{
  "n_head": 4,
  "head_dim": 128,
  "tie_embeddings": false,
  "parallel_block": false,
  "lr": 0.00798,
  "lr_head": 0.011,
  "warmup_steps": 96,
  "doc_mask": true,
  "train_tokens": 1199000000
}
Each number is 500 + 40 x the weight over its row's rms, rounded and kept within 0 to 999. Layers, rows and columns count from 0. Numbers have three digits each. The size before them is the row's rms in percent of the matrix's.

# down: layer 8 MLP down (transposed), 704x256, rms 0.4, rows 310-344, columns 128-255
# gate: layer 8 MLP gate, 704x256, rms 0.503, rows 311-345, columns 128-255
# up: layer 8 MLP up, 704x256, rms 0.541, rows 311-345, columns 128-255
down310 096:527532477549442472533530437524524548453468489540510445492512474440474494513461532489459466485501461504472563521519436507507519469537524482516502527489557552526485507542433561502469511523429539482503490529477492495525423422477446455432473491524575482517557436496500476531496485433501442448505552445446453558458464583463507459527419526529510462493472516457406612547505518449493530467489
gate311 100:458499479473506487500532530522552578463531539466441484463437458484483456444539505547484487488478492493539496451517517493513479480517511504471504510545484477517513536521412462453585490517505463477498531449469543490564569529482543516479477490514556568451497562497439527525499477500473575500466470450478544511550496545565476528563585462516468519524455504524457518490529471493458496540561
up311 098:522502545566481565487469409494556559460522438504523546457477574483431522508503524527516436473482509587501535491563534428434466490546533469492523521483464542512505526460505378489530481442475500447494469491492502533547486504474462447505480585502480549402555528452467495512525528492516513490522480472491459538536462478493480497474544578558514500428485529578590386527502570519544509464451
down311 098:509522517512431561520496483545545472579550485497541542504425480519489534573504505493537493392500417586511523522488504407465520492506546468539522495540470502454476539492487445505539506496563524519493475456524543435526470544522519537496421575446503487448550548538498437516453541517491428533521491508488439475512459480457446493483535493513492541497483512520464534473513506471478493458498
gate312 096:504518461483509511438473493520540501529514474496526512512442489590570496491397534529514486572505514510454459501519520529495506503506502442538498473456448468529508511566566491503446479495482586390493455426513564547507524475526524554504497483469508446545554526502575458515529522499545490518419443499521514480432433490437482501606454521502500491581478498401468497436437471421540514490488
up312 092:493510486449518551501455470546514477523539537489409474530477475530524520500447571508513540490473483545451508539536471456493474476564515425520469549442503509508511515523511468528532488445451498431505477429461532510495491560455456494528496540401483522508510486489520478586467521477432529502461473526499545469506461499433459533471519458464541508556479505503527432465603486409466588554575
down312 093:538465435469461503497465536473453444493448494483462530520466499608475475520601451542487512524529596554515575526527496532591549537577493583485537432482472466532529465520544509473510531479520522491479512480490538525474561508526529425482535556517470385489545487462476455481537544521520527520503485469579528509539467451526499536563503508470527488451462512564494422465533566463580464498533
gate313 105:549527508491478452477496459512517452500559477500455512529503501508503483447465512460521430531542540474514503476518468462558494498540492493507531577522535476494493535525539526449461567434497578552581461539505481490493548484622548547516441551470426454572483519483487519536498561503474500488510521511493498591491499479551410495512505431537539498628461521538470471399484467603483461486503
up313 104:578456527535510467475525457531512433507522533498477518516472485439498492457485504412495462515524441519515488491529441520581498467499534449507455439463463546450486570516474518565522503461484508579561505581495499474516512487567516486487437453541548491618490465497538492487536450492503506500437459541488574484453477469493441530542490470474476537466568518560502523430443474474523495504441
down313 106:416510537498478470463483469487473507531464488439462490539568449489505530456451553512486512441487523469522536519509512428510497495525523460399462492472464484528498511495520518479493584504484385523495426484558536563536513484483412500540482590547410474471497439528527574526462508519474492456497515480496595433456523514457467556456486547507496550521528548537483518483502527525560480514513
gate314 099:536471551508514469545425479545516408505466497511497541489453527514410537543480499519455462528442440474458445499501573477543480485446476495407485516496453505494486597469451515499496504501515552463423472522536510494535479498478507443498569517523432535553441508483482532498443539399494513434515459489414491491522484492554494530471542518496527491491536535535508408471492495463485453481487
up314 105:490481494463499490571533514534466516527551576513479358560478576514520481459558490529498511524508478425506465561458581481549583534447471547470466536549556476485444489487495490495554484479443515479512523542525502492499443558487513462406509440563469530490517530538480468536474521456483499479462523480508489481553573502466531464493503488523534558574390559485449518516560515479489513526406
down314 105:505486547540549483508469412535478416444519643543467483518559459479478557501559521481509509436481501522533557546472579492554481487443515434467503484588531523471461397477415551468534382538518498518500495497506500458443501501474485436460471472462516578482497580471504492444397560504475506484514504494521518474509518476473423516429536468551514476485489516525548539536424420503493462494443
gate315 103:493515441477541476506529484494410564517512516520435536552460450454524468502515555484533482526463467520509408535588465437454500586537488497457450522526490484536467504544486578540511511470471495498450522478523521547486490514533515445509507440528494593531442482500484485542450490486557538507530534496542554536490471509509543522517512525568415546458441528573509470525545526450502524474526
up315 103:506448487517413500520607558414553576553498461449535555501509452485541503471490442469541589454517546477449529551470486487487537524521545605497492557475619503448505553499525467428529449456487505460473472459505516553492527532506493561553485516574473550540492444507541471497519542524474490468494528545506522471460450521501537547525520572516476451512488570437515544482585496537502536471486
down315 103:525450463491433530543494575476469536490485451482420532436485511513486439541509495555492533443474453458529482497483448501458509472558456531505462488466433461532519436561519472503474498536475575551445461508526489479485559529531533429491420490515491451582476467575462498485438566524524453597551499555501568500526461598463484465479512545490569469520446525477439456580532499545567530492485
gate316 096:498481467466457474519499562472444505531459392475558560452428493433528606503448514482490486514458412451495569491590592449530521589489473406438449487545564492428532521500487501495493446524458528446480474495507484442516462532490485499524431417501517371472436517475514543548528457449515517476470524504486532472545553497512508531496490467499458540535517477405580463475496533501521483528477
up316 102:495429488516442599463522446504438490444550470451476520480472484608478500561513588475464433585506465524395549528438473479483473525501515528517500511497502463474519522460485474558489500492515527570559595485477494493431468516536537474463498562476488522465496474525495531420515521467470442508512497497543487488382536531557507495518518541597484482425526550483519465539501503450551526537543
down316 095:546504537452537445500506502569527456413491462489480511500603484517510548520606454509481552466457518565531518489538493405493447439500476584588515512494497531550492495480487445435467462411501480526479527543511597530499467439577405464450479517454460553500510523511472459490544537507418428516545497499440472503534524449533483496523549536440488536539505512491429478522569510411507537509501
gate317 093:583576439486610562503547456550520474530499478471510540512441530442516470473490536567527462556512504490481459496508485453528415500482432497539530566481526480454484491503478455463468431500542511544474485569493500451497526475446464542454506480471469459472460455487413395553548544468524539538598550552405468423550513470480496454562459493507596481505435462509488449474473571489519507551461
up317 093:481432576493435526497503528433463431408505498503508568465544515452468516453455490540461451481559523548559564515479494517493517481481511558550468494517498513478494485444518519559479450549531494532437466525479463518471489510499433422513542560520510563539498417488492521496486497496517523507430453507541470507504520531489530498523521490561476515503502559460548487547428550564526560478528
down317 088:478475448527508453451475504532427530527433506548481485544480450491528559497515507471517501504486554550508506489510458586484469522485538508518534429487418539581523561430514533530485495493453547402527483497450516524492531519488522520532459507505514566491461505416483519501558439474565476470444495509537476534469496448558478503541525516484464510429524478449523483555532476483488488580522
gate318 096:555510458563461484451464499481549526487535495486537562539491489490520500386501500544478529516557502458424582517536535504510491498469443542429462534498467496567486497481513498457466491452496518522549582494555500417471483518493478442533488504569545505533501450533532563544426487458601541522371485507471533516447480496507456507514499539426447486431493490482520522496516508429492514479541
up318 100:495572525503479482428497504473572428461494516498491514454449548562534447537500509490533507466490580555419491438455474472407461525516498527514496548563530509492489481485483490459523470423457546554463491547437449464477531501445459529454478484508536449438408592523498444460527565483510557542513508511453447533507466513483548534523455524460668483535464488494517462500508475477455450504463
down318 102:583539539533544533490481539572450572468487381536504487451478539511427503518474492494542466529505440537524489513476549453416545502539608482505371537492512576439548431441460453505508489494455447500497463493531493524472563445477423515421502469484454510465455510475453488508541516567469438490530527483541520487538498485516511484526491480486514476534449552505526553431534592516489514423577
gate319 102:447479523540574545409500479550473446510416546509491472483495544517475488540519467523491560477554518466552485479510477502497562478572510513479488427498493461508568481432427575515548508494568568451533466514504535442575467469500487630476525529536510516500540545527566450482462500608475482531503479567483529455495489469509486521404477419513539480580467456480554436530535477484500575466436
up319 100:445515541501549538513465457528450461487500473523482464488463454551514452437476452484502558525489469500445511449526427498540405506501467547524445463455508442523483478430512552503488477429562527423512532508502460581584458536515481527520547499537534491511460513481520525435473429438490547583527472387521462483528485485523464490565541499510510406409444388466494450494490502516484532495471
down319 101:541512480527562470472497480535506426538579476435499524516468546518491460471485471457447562505573506458560514490485480508473429532551476452535548523511505580521490428473427513520570489489527497423583500504495530489544535427413464519548542551524483517516575470457480496468494394492497507460503521509527522477523421566511451497537549479452483474483484493474423480523468520536478607527410
gate320 103:471493480501466474520422463501535520467497530510495492536542527499505507485520531433519472479530444497540504500531590531476499548444509550497515557485495573589495552532535563444588536503480476540477518478487456560446418537444544535505501485474525478445497538531521540534472479542532499534522466449459501509558553523589448479499482523490524522523577476475482464523495498507485564478491
up320 103:516517526506452415558439426502463532514460479585482457456539470473546533504532465512464550490503414498473522501475513511433529458458453481431504498457499538494520447546528556450546511485412542469474512507462418485411513589534475487516485489392530528468485566464443459517519532462491545525472564514509523509471527509496494497517466472471544540492494416441455505493528475499486530544453
down320 102:505478486557517594569598412443514546533480533512515556469544538472523515527550451509510551504459467510606477527535525528466460488419445519519457448560530521505498499410467543416544536571521449568508526483451498560492422501574504523553446467462458523468556552504535542550470498526573496460470520475509494475479473540483547525518521549504566475470564489487519525539509459465550510501530
gate321 099:451526514473448471489504464526486536531413534464491577484543563464585480487449478546473446494531525440603443523616482481536383526498553456531515490451490493555561536478512489507493453496544436478519571468554521561474522479527510559477489454528497434485478538520524479504469491513554492456526532481446448535482544455438417471505471485497474472484491537509445510466513477486500420480482
up321 104:415529542461505582424483423560505535505481489465548506523481476476490507512450512533570513428467484495543422479516491521539456495458564528508551465518471454480474501532468456467450455475501365472550529410511475491498534534508492532500464481472501529529433461530564548560502489488526566442531463505506516435595579529460543466461547457493485498491434502481423432545491530420509412545487
down321 109:514533406544580506493528545411540402513418517445534426538453455457439498490561450565581428482497529492545484506510520519476514572503449557496413434497513551498445503488494516496483604565520525465479502560507515447520432545524482545541497501460514526429428496542458522540537546502476510529477506489535550520558485523519524499490496507492489509509499470448458484438503522542520499549538
gate322 100:511559521557541513510500562566569478454538618464508564535541515502549517469503496501492547435576480435524453462522518515438450497446504512474484547492518528502490451487474495507501515539490509540486514473473439499492469505491411528565529568528508521475489443491511525410487489511488475539532491463581458482536470471476537552508523502534474453485471411541471479563521478492521452533525
up322 105:550537509498449518451488487473461468467503547501504501474504561545480491451593503510473426475501425501547418448472491434492506437496516508374527443520519444518509443550452576508543508425485463477510555443396552543510550493505505545486491458568513479487525495580550480538500462469540471412502592512441481493567469554565498467469517472578479534483457584503532493485545506487508530529487
down322 102:504441509541480479487518545425474558546482450476436472499597523496439553497468512447506436572513525506460523495533558515506512510530471507484553501528525494496476499547570504465435475426478542438526477479547446520541482501487492565496476550534505521443488554444480491517421524472516428498509486514452484445478559488519471471523518470510514518423417506462540528550568532511500506503492
gate323 102:482441489458516531427476509473487500434481517577555527613512500556497495489448527462425470527471497478515479506397526508493484479502498445520578516604536474577456548531560583520536483463481432552550546449516525457445523445512519557507484494533519467542556465499487466505466529521492495465589509459548540493514433536539479498387537557476434524569503494537474552549565468500455487466488
up323 100:453491503538512475534495480538501525508509497479417444479492470412537464479519499467503506516380477469475531516481496432520492489489412498486463531464465570426559535563504521464448519488474571477462474493488499468458548454510518478458482507432421480509587536513471440468465609470490532473478528529440430528503526495441491519589557504535470485495505493555506516471504469465537514448513
down323 106:499456488530456485517596464484507493452499540531453510491421507490528480543475483421497460473474446518459470464455495544419517462507553556435517496477593509444462449497468557507471521512454469487512504505494544567435416471519497510440491510499532510524447543505486475499381511505515475498504427546451524514507439456471472490565449476573539555492485453484520498538451547456506513511538
gate324 095:518464569532443527504580506479517484476482481504473511508495480473577511485528545492574493519513522466450472556504436569570520545440501421502531555485476541589411433550456618476487474498509351409494467504478407516468447518470498573491412536435516485447525471521528519545489542485512523453513480440511531552468525471454415545527475488516537520507537532500553498551460448499515477526506
up324 090:510486478506469574475466506448510509503476537501576487474420500513491507502511467493504523564480522570486472475487475533453410493505472497515495538560453537482396449601500469485457548494504486474484464528486530523493475491548523586519437538602560489489513533495467496483479458481488479471494562464509558490562532473475524551478573507448533535493478516516521470496528522508520504524477
down324 100:521575472535563471535483483501520542543574408521497480440532475558577528518503495512472474542453471541545472510494521489477525543498516531542435502491520474465532535535479432467520490541511568541510569519492470544502540500508469427572493518501522561455472456464482495508429436535578523489515506462511488453488493492540524415536463497480507507527537506533606482491493542435527454422457
gate325 110:545499503491559479521512490498460524527498495481578533503520486506446463503508534476507439517496528494426484440477478580521548507473511466482529501462504485509456492513489578533480537505551525528576492476492511503531543466520542564445486559557497445365503499484537559518552571472543490596574532477505417473492539477528492505469528531535488497492519472521539438413533568544455519524496
up325 111:509447501526438541480550511540549466493552530495500478493471501489466460491566467533458457456533535539548567511442409514539458490467479525522478454472510479511488478522565501478497400514462422478480508476457415492477517465527506504502483502490496422542531527454463407510456544491560520537569431469542482475498571499519527465463449462465501562499518434485463601553464479517490509481514
down325 097:428540470502388495554437551551564473475509492483461495499464504551509476538477447456493435497542487453468457427520463514550441524527484507501542600485435480420492546507501456553558536552505528558493531531506457619445496548463465462494514477485462454539472476507445542531462499472565515488439487578501503540487485490495449576499493531427466485522483456491495442475538459518566531528451
gate326 098:507469562522476507459489538429507478356500553513452566477513519561540446513477475518454518506560502475484529434559486436441513436557547546488548504476531536382482507469493490546472503522480476512510472515559446501576494523491462496477493500505589473484495454510539461528505421496482490492509438393452520511496447568563517531493417465470438563506493486520528534541477458561568490467492
up326 098:523488494465551481467529401513476408505470487465509572475458420498526473499546455510461489420449538460467520526518430505484463449511538477517467464505520541472503491512495490517449528582488479429535521442510574491574461532477459510517507466522520480470605562507489549452417474581464531560494552529497532452499525473590470498510517472442470449523513488487487480500539486453486545463533
down326 107:550485549523545538489476493513441488509487409517532568479560465481497439502566413505493422600584504503514500511492411496475481484534533436512521519496459479535516554494483438494560572452500485476551512513488428515494523502445500472428508511545576504435592511477510535460508450492433460465488480425469498483599521558542511431466491460433444508504533555495439500462454515461472471459479
gate327 099:496486551537539453517427411501519398488478483475534583520495397512496528506512499507495491528462550454570567526513535454604468534487502488450506476541507435561503497483449521544410455485500562439514551521500568506470470475551472541522465452467442466511519461557471556459489503508580486511472460426515507452527471527475450463485415509539522472544615501544474482536486493464458523447470
up327 107:481506474534492490495559514468490460542535429510570489455490515487525505572519514449436528558474473491461495481496501464501504493495494524492552568525527529514458536517566471436576523528534464484552426521531443475466548526517463512504560502531488500511451573618494537539505543476476507532507455512547550504461405514391496568412438504518435555527547598461555482449496553533571453502526
down327 106:551451463550460525536525585521488590500493472536527497565466507478543545507518490499543490462485464560503480515510487568541570521553511445542588560456490466485482537541450519528481458499535436584543521507454559516520552538479533504511528467543484552445475510485517578523535506431526459541558522497512534487527486481491567505422516541516486456487528464558559553465504527508486455482502
gate328 100:421499538425545522553482496472557522476530536518490486430515380611465519502523558475518536543573508472487552556514469577562522414481499523510503471547529517466475483539479442581580541516505457569502498513460464553486550533541412524490460492526526429470515503516452541478493501530514465520560450479519446459469422564492462543512466444516534454534484463505498581482423509540564481527559
up328 103:462482511476500469486443577505411467483463429477519508490474570488516528483449548516539508497466512543583498487424497483530484521510495495531440477534439507478623508557547516526584473463470421482453507531532487486475523490472480561500517491525502419495479513452443537443480489460504480454428521500527543540562516520533442449529502587550533497525438517528423495494598527492561528475486
down328 103:582476461543490467497479548430474481435549362524403536532438483464503490505486471494442470439490481464488498488525467496530522525533541457491477511424526548517563575477431494529536536455561531501533522539480533554553452436509499530530510501510437514456567570521478500521417471476479572559430559472523488463520480527559581574481490489466488554468510574469534503523483542420512497539532
gate329 100:461447518451475497493480441422546587533519534481423501457487532529577530527573516471458500452497517537553532556515503440519524464498580527503502475501533548545528541458527494524521469529513453553480517512479521537564543496568453389511465453481494484511474474493539450552508548478519486492465420527497501451507569470484572394405497570564573514431503484451494501493464507490485472443496
up329 100:502462444519525492528522498588588485458557499502586535526456506514443462521503471514449456503480454507501513490496504427507471421509482430449481484519510511527524471500526533482481512544521532567476563537505466497547488527501462509488466401496514534479580496486468500554517402503520490519513533507479579500503519394542461495496486501508503564437510584455517505427535526430525536496548
down329 098:442547437520461490562472501522547543412500491537504520502553521496447552534490467504499508460476516458512499457459513536554567552505520450524516456527502550473542509476531472491573563452493470476538549487505522565513471543467518495549515467510621527484506557422471475446541541470483551514510467518438507524515523573531555456534588466575510483464510561471483520532492415461576477523567
gate330 099:418477481466468498539488555500465505537499553511614519458440446478505514591500537473508522505505493478524522532533607615531523530541529504595565475483397545488486467546534479539516519539483520577434549537527491473539555597480560476492502458477530510518536496504466495517445495540482529511487491467447495533544513505452510453455533458508527526517497469562498463516488496542496500542463
up330 097:433503450524523468478520483455509496518453523482554535504503585493478509501515494501475486475503501479521521449441467459431477467494498522439485481511483482455477516557522476453483433453484504539419538464524501401580539520551484533499531535500490495411528476483502460522521476543528506507532424509501463488506532472499427495414518554503463477464509499561487408544406472543606418518503
down330 096:456561529537485508527546537584530505497547494463549467517461523502483492465535490456476402561496480527531545503462479519446559483525438506503507542583551505483486510568541469497520512450518476428472519533461551584580497477604393498556486525538469453575532480561483484417510532515483522490541475413537482499519507562496487585441484532445447488508484508503548530520468487487508399494505
gate331 098:483544515471438442516511501465505488425527491493533534524580555464511447405426404455533475463566520501571558462505551559533494464554517510522542489482474508508485532526501556491472504532542511510446497539475565519491344474488511464500476546531527543456407505533535512500518419559528533526534468496489498537493445546529564440530513507463476377469494498472484534458450542463512517532487
up331 092:483421468478517443483497496516481604504487526479480518482462516487525458549545535461481526488465452500449577509524476479457491459558419517528501492488508478594493493611440484498470523501460495500505542459503503500534436492483508529495468502418502451475491510432573471448505540535552481489532469449481477525477522544475491508539511556455463437467453536611481447476547509482601572475479
down331 099:551488508509481560476510547526470532473496507484446493490531491430499483552479519470485440507509459481504600505426489560553536522498552495500498461526556524517571498493556480469500472506447482425516483444498513475401523578589455433510496526536445564495474537553494528546527520533493465500517600505507534439562444510511460442524531504460477486552468526521493525533477514537516526493478
gate332 095:526478484496494439497499507480522496403493569502555505517515439499483497492488431451499499556413531413517521453500511507518474443459470431485483510512485496491483562532511486500421491533489456510458491515507485409527465416460457567506556474481444565500510554520526481466478534600467449554470532511458522481536458513561443523469549445491461525530434503497489500468509501481523478462417
up332 098:533509514549559503498483555526534506496538498543524543476515488406527507479496527486498451505540423512516469552443544505458466517502540562503504506488520524484503486533531544467586477412527458499543465504490508481518515544502505467562506479503491390490476461495527466569518503500499514415452513471517461612528470533454506531499449462572470440514556465526517490560484557468416423483482
down332 104:438442541492503496438366449453502472450456489482547473496486523434567491531471492529509480555558518502564527485492485531550453556468482546518459472503560521501492474496484437464470507487467474515497463509499488495542577535464508573525550462509530503486550500454478512469486492469519503472499537493540550547492524479511484452455563552551450477517606511436473515575524562467541535530492
gate333 092:519496459426478489489496433495496497549526479535458454511479543491511544471537450525522587522460502459493574440498483449522518455460405457592470557511474503473516523531512549540491503445542584464542593427502458551453457558551431501477502443570524502549519495497529411498517558496590488490520480601538425551477539548490480460545503476522496549513458506513537484456482590482473522534475
up333 090:529485514476471458537426473531507559467455474556482579461585493570504457599508512503537506494464521551490487513525439528537452520416519587447518478519537526496461468459485445531484640521541445530509426504548549551508521553451426538492542437532505474527460522459478555470526529492456512505544510531512511499484502463535515515456543445524558492494490561449537514519558527514526433500496
down333 095:495427505493494467534515534487469658477553480483513527509540493496512510501394486499527461515485488536431434552565449504550487454513455490472512511509484533516538472520455395514506458476482426505477452525505470472520511505472524459490436547514517474502481473495470466528490526470434496498464484477523518521455461461471504502514496510550535465483398581439479465588554553547508431532442
gate334 099:565440514509481434443510409442512429477523585459524557524509519488553455514480532506458480576516541492474426546431540459490468441510494492459476545465513514457518509503547530491492578595523510511587516470426511551526440470505512531519466488486413578514495514494510449565540513500505496489430545491443483438455533524504513484446510559571454430420495570457466529487495509506500517525461
up334 100:532499562460560479534422482518523469471499466464506447560474438490513494443415491496462505521507520443466534509547513457444455490428455419450519549488552437500550505459536530501474445486502467554539578492443492475503451479454493483477526472436477511505531457562570505437451490488552559458579456521508515501466494538449528504530480543525518559435493456521443458555524391462461472467513
down334 098:528445463469499484564489507465475577466476465544436444491575514495515520486465435493496454538548554437503497500533457445526478483452477504471488490477492462495548434511515495612467477497518450452499469453493534497558509482504497561419533499478465452458443511441447586428515542468467558490547516507487536429498525550480582525531489508517466487522600521500485468472498549491547415488462
gate335 098:521434511514478529502456511501506497528467483520547476413504541476410567535504516568483516448544493417525473473518487493501468472545454479533512547573485505426529502537478437512553469475442451550506534542589521532562496529483533484455451565526514489479424473454515478571542525499440443461551441493413468566427452423485437520433553505499450528582534466497519429568427466536522491493494
up335 101:516481535544524477470417437501492562498446498598504508537493497462484471491485544488513469453430558455548459474475442459534509446507434506459443429520487519467511484502479541544470560478452441528494555518557446454460493517553564492487507494548532470526515470556582491515525587475510505468465466461544434525532472506493476509530484561500505476572521507460534542568491485455496475527488
down335 097:460495510443486524555439502502562505460490541518568474497489506441549455511477443483440491470511445529449467436540510512568536536510464514510490518424550521477538533493430499509550602511470433471552528453454516514563551424497528476535586538531541495474475490499489445513495525468411543548482550452496488512497599525524508524506499460539550534526561511476567479457392436468465490482465
gate336 103:530518553499515508474493445418515520473507602550447475454528502516534510484506470442532510518568486505500530516465475485545466508421502529442475499525493441514498477508449452514477532501498544534466468521457533576565556503572484480488504483514475527493586532592524433487616474526502549609550528467534486481559524480516496471420528512538493493521502562499432464548461506511467586445556
up336 111:562478498449495530569515546469560494422527531483475477438398513470447547503451503496498463468500533527510507507471496487481470486557507450610550497479457542511505537474545490475523513552495506454472465535543501539565464475565524506507485520508470466457445545486490555530464487398565499547482476517500519541465510420430548529487533462439478506435548556499440496493503560545525417451426
down336 100:476528509514547476462521512503491445481460528547561441506507466540491516489557479498530453497535495518504538487519463588479483464467503558472473519472456438492544496500408503476501503508495506430454553531496508539501483536487503470418502509502491590455553515573487426510519536507543448568493466501545498506568500548548488463581462553504529487521479529516435493552414496509440558527463
gate337 098:509528444486534533516439483516468456498481482474502588530518477466551543510442513475548470473494483526439477524528596519562524512602509469554453526481489492448442466489512439560554524537529543485455455532533546494492514515566491476475506564460437472604486490512524444505440510509521475571546488556457467487536464509494479553440538486468527453469450438466553543504462496539568528541457
up337 101:588478546497513486523468497457534484560453529552489493470521507439562481540527506548507558483475505533525514502476488568543439554478499443470468407488403512590552514479488539516539460502535582487533547475551537477488515535494475519517516501453427495483493543471514482487527418530589491484510524531540465477457546426532586451479508510488467555508513506497566516593509464489474490522446
down337 097:479462476526481517499427499488530524533450497570577466493529471504450541534553536483538501499524452505494476473438574572562543482518586502531476568597492505496491589484463506588498477491546482444503540525557477530428563551477526540481529469461483492534492536484519446519505595500500557544453570483465457496420445522417552517532485522473465512478567482526494502543529556473528490494552
gate338 103:418472484513493463526463495432467516495528504513519516482448542465542493564440498529536440461489476544488489548490504442476500495522458484508539502440517479424518480556534477491489553503441498525529497539427473456476521465527474526397502546571515492471505511499510439483490485440484482465488477465558485479570540408481491548475507482540423467533633557475478583587541421469554554417546
up338 110:434505486445502533514558509430487530502509441430451493483501388443480485452469501596522465499492526554478529504520418534510468441495519486489553525499528507501458492520488516432512474538523565506493562493535480464525526520531485488454526477436511475571524501543510506490500488477525521547523496386525515481430494531520494442507494532484509465446410544565555520472484543487494532505419
down338 104:535498539506434524465447477472521563462524460528486537558491486493555556399492462506540522569546514527526436506545516516575471384543549525492537500517552481533555512527485422462513532511482499528564432503500460521484586499533533513562482555473465505518541590491491543512520570494517502484488539444519523429510437498493567440462479511508497470533573534526480531543547475510483450526466
gate339 104:534414433504486481468496501579482507516453501529487493548543555470448500465521515428557534456428453482414507482473548512490476484470522506540506523467528532429502446518469482537559550439476561516538528452518556527537588492518492493514433471439519509449577440549514505468498428484515490410523538440539413564521505522480473511543518543521507539468598482448488508524494471588479597496484
up339 100:373547515481499463508484548570516559522518450438430554468549478485478491533512522430489424481498460461540548468503446529519484475531530425513541448586439565523510494565568496541504581513523496457529463520483468490441555497525508484483474568546527508542445514551452498460493517444504415468504488462515423489520495436440523510445515507578437509517495520536500466535512533447524468464524
down339 103:509488501457524493441496533577550510508463505480521462471493500527460442575501521584513517513521515494496402512531445461473464584543522445521464497527563505505489497452477461496432579515518456541511523435540468511449551591510511464496547476448541547434499532532541485544539580496506512518480471453543486545517547519516483541449480489516473500511505568479533492557497485533464527492525
gate340 106:529470515555450559521479458503522519575534544521537482353498409509508484574527530482510431462499582528529449439487515491521475490495544476506527473510514509504522492479552498489515501582550537440504465451471495516474519576552455541504497471448523476514519523524543488469485515502571510558526546480473500426494568569470559515509435455501460506471494531534554561522509482525500583480495
up340 106:505506540523579465452519518449519523478535453499516471447506454530454440479566509531449589556594524555426558529529493476508534547505460450509490514513471479506452504570539629520489538512505450506468458541601549476435463481499446490448435492548495479468480446582493470540518459560469510554546479481426512538449560492410466548508450471505496533528473490473459474573532500541476437493532
down340 105:512448537584511475533465478563554508479465483488492488535478543483462549433480380477433541467547411520452485518504473457454445460562542467459554465533556476548474502428504499522438426488550473511469500463502500469458541530459510525504486505482448484519440552599573495449485531526500501465587460461462512522513494565550479530442522445489483460540491524443515522493516510513531558453429
gate341 099:523499459448495529476538440413467470520495499490528485552580502612435530488558516513452502431487496531541524516543548568484481426445541529454504517535525540506545499476500477551504506522478466575448513494492539513483516390512442481472480515487472528557556489537478574490481440529428451512515498438472503435473442520532438553494504455525541452530453510529505471455422516513462586588480
up341 097:500542490528503494470468582536494477433467566452473407558532416457517548518464460448535515572510507551541479509520491460513516587447534540457513517480502499489538529440396502522550537493562525421495536535487541471488444446516539482503588511540481548440523467495477501474507520543503530478481514465525485491564543466498504569440584426547511479508487450478460555507556475488475478492507
down341 104:493533514473469456467516457468461513530445454528594574471510510461478572564441496515508487509509532483474446504526504429498515464409501531457566481533540534538565517465431506430496474557514550483525465497478534488445540498481493573496560446500513464564529464508471491453494470562456513487497473435449478439513464490486467492606480505484529505495526468501502426477453489538458500403482
gate342 099:462521493529535444570564539508541540521527460476526550491547602563467454501522445438465540450571445540537484489435511542494529482460536537459525521484428526416606525551507510473502518445482526495452514524515448458506529561527482562476379488492453493562516464508505486570481556510576437478464436519427541538539477479492463481450510536480514506483442438536461467463465543415450497498458
up342 104:559505489538438554518509531506597549474478493467483436474467579504541537540490439502474552526490536532540464500501548498507589536590424487470474458456526489550509456482527519528560486547458582544533494514437498440415565483540522468439533478476500494503454455510549478447477483472506393477399491418454559566506488534430537512479557489548454492503571528561496450537462545528502474475491
down342 108:525501546571519489518512560536484476494490470535432453465541562524486521525490478506468495474535608481584537470463564576471489492537509483443441436516515445556468507526539458501413472463554579437525471476462499528449577547520500478454503423490469545524566505552498479444501466524473465479463515485446601477583551564495482466492546594541462505462490449554469488474523529532462547545466
gate343 097:463449556476487456489531488460510506454434511603485533503474588549524476486518548566476491434576470434559448533473483545379486493570548519473573507529494499448526483454573558575591470480504535483417486504496485478552465564475516484526562489546506547523468481480496503498531449505476503440568527554489498455484531542506471448521459504453527425523407520528484576513514492549486589516511
up343 097:463436530525460499438451560507531477538449473499525468591492516473483497480457537569446465465556495502447484453461509542488428543519542559531536504548504476549458524510558484589480474526506522448533468497533417477466480464438458501493436510456476546533483534476442484529451509579483505476524522441480516563481407557536452438548563500479466488581474460493480558412466514447464544509498
down343 099:461486430461477549518487565401537510583585459554416525484460517493430556515532522498513456398436526542473533520453526502517530453512540467554546435553484484531533500499456440516533526466517537452477519524448527567473501514422476490482494547603478514521528521454493445430454544412490554498488610550484543530438540511437462499504516467566462488498507499529492481470536502503455528491500
gate344 099:530468521500500513446478527550533446461416462554503496500435410447573525406529549503490466450496470513457477504520584483560540453457480495479500459494513527495506487453449488570510457514508477462530521517498476527528479475487499446555520488453540523455511521501573504502568520525499576476561453466493518525485525505530501508548518511424507523480388454519456460563396494494536525477497
up344 100:430530474541426463536504531542483459464478499530585552488469535482545483506488497502509557522534545510533475515552517505498480504488460475476482461485477504453474493528501491577476491530541500453545561513538484483509424534439437552540495409592556552489538558514409456499547580546481414485486474470543576471535465536503546479545523484561513492545536462511553454526477434515500469511500
down344 102:471474501424472499445538427491453471519500464497484623509498497490551458513478508514486476510398508551512550522528542498513465479558527514534541520461561471465609463530459497460449484483495390411420532507551550510492457517477540478443477473547488506537593422547503463449469525497514462486475384514510556451536448457526534499534552455501387534505463475507531454494463536522570474456552
gate345 092:466506485448532495488545546526513563491444457491477441482491547533528496476519509552504535543489553490449516450492486496516520447493530506470559577489497438596539423489545480455473555542496453485470503505510565433499445538547528466536486514454512495453449522502507493590472512522464504430525476474489531523398489435481471515464533462515483530588481462553515394512556479524540491544488
up345 098:536584499491490616495502526477525501499546451518440451485558508465487571480489541522499506502519484580533476497454470487532490458420460495480514458539479470458516552497518529482579472463461528504565514520549552474573503451443476447469440547575480467532526486542509488455513517530566474474486519535535488495475541527528514456535555418555555530458409522492509547583495510474418504456486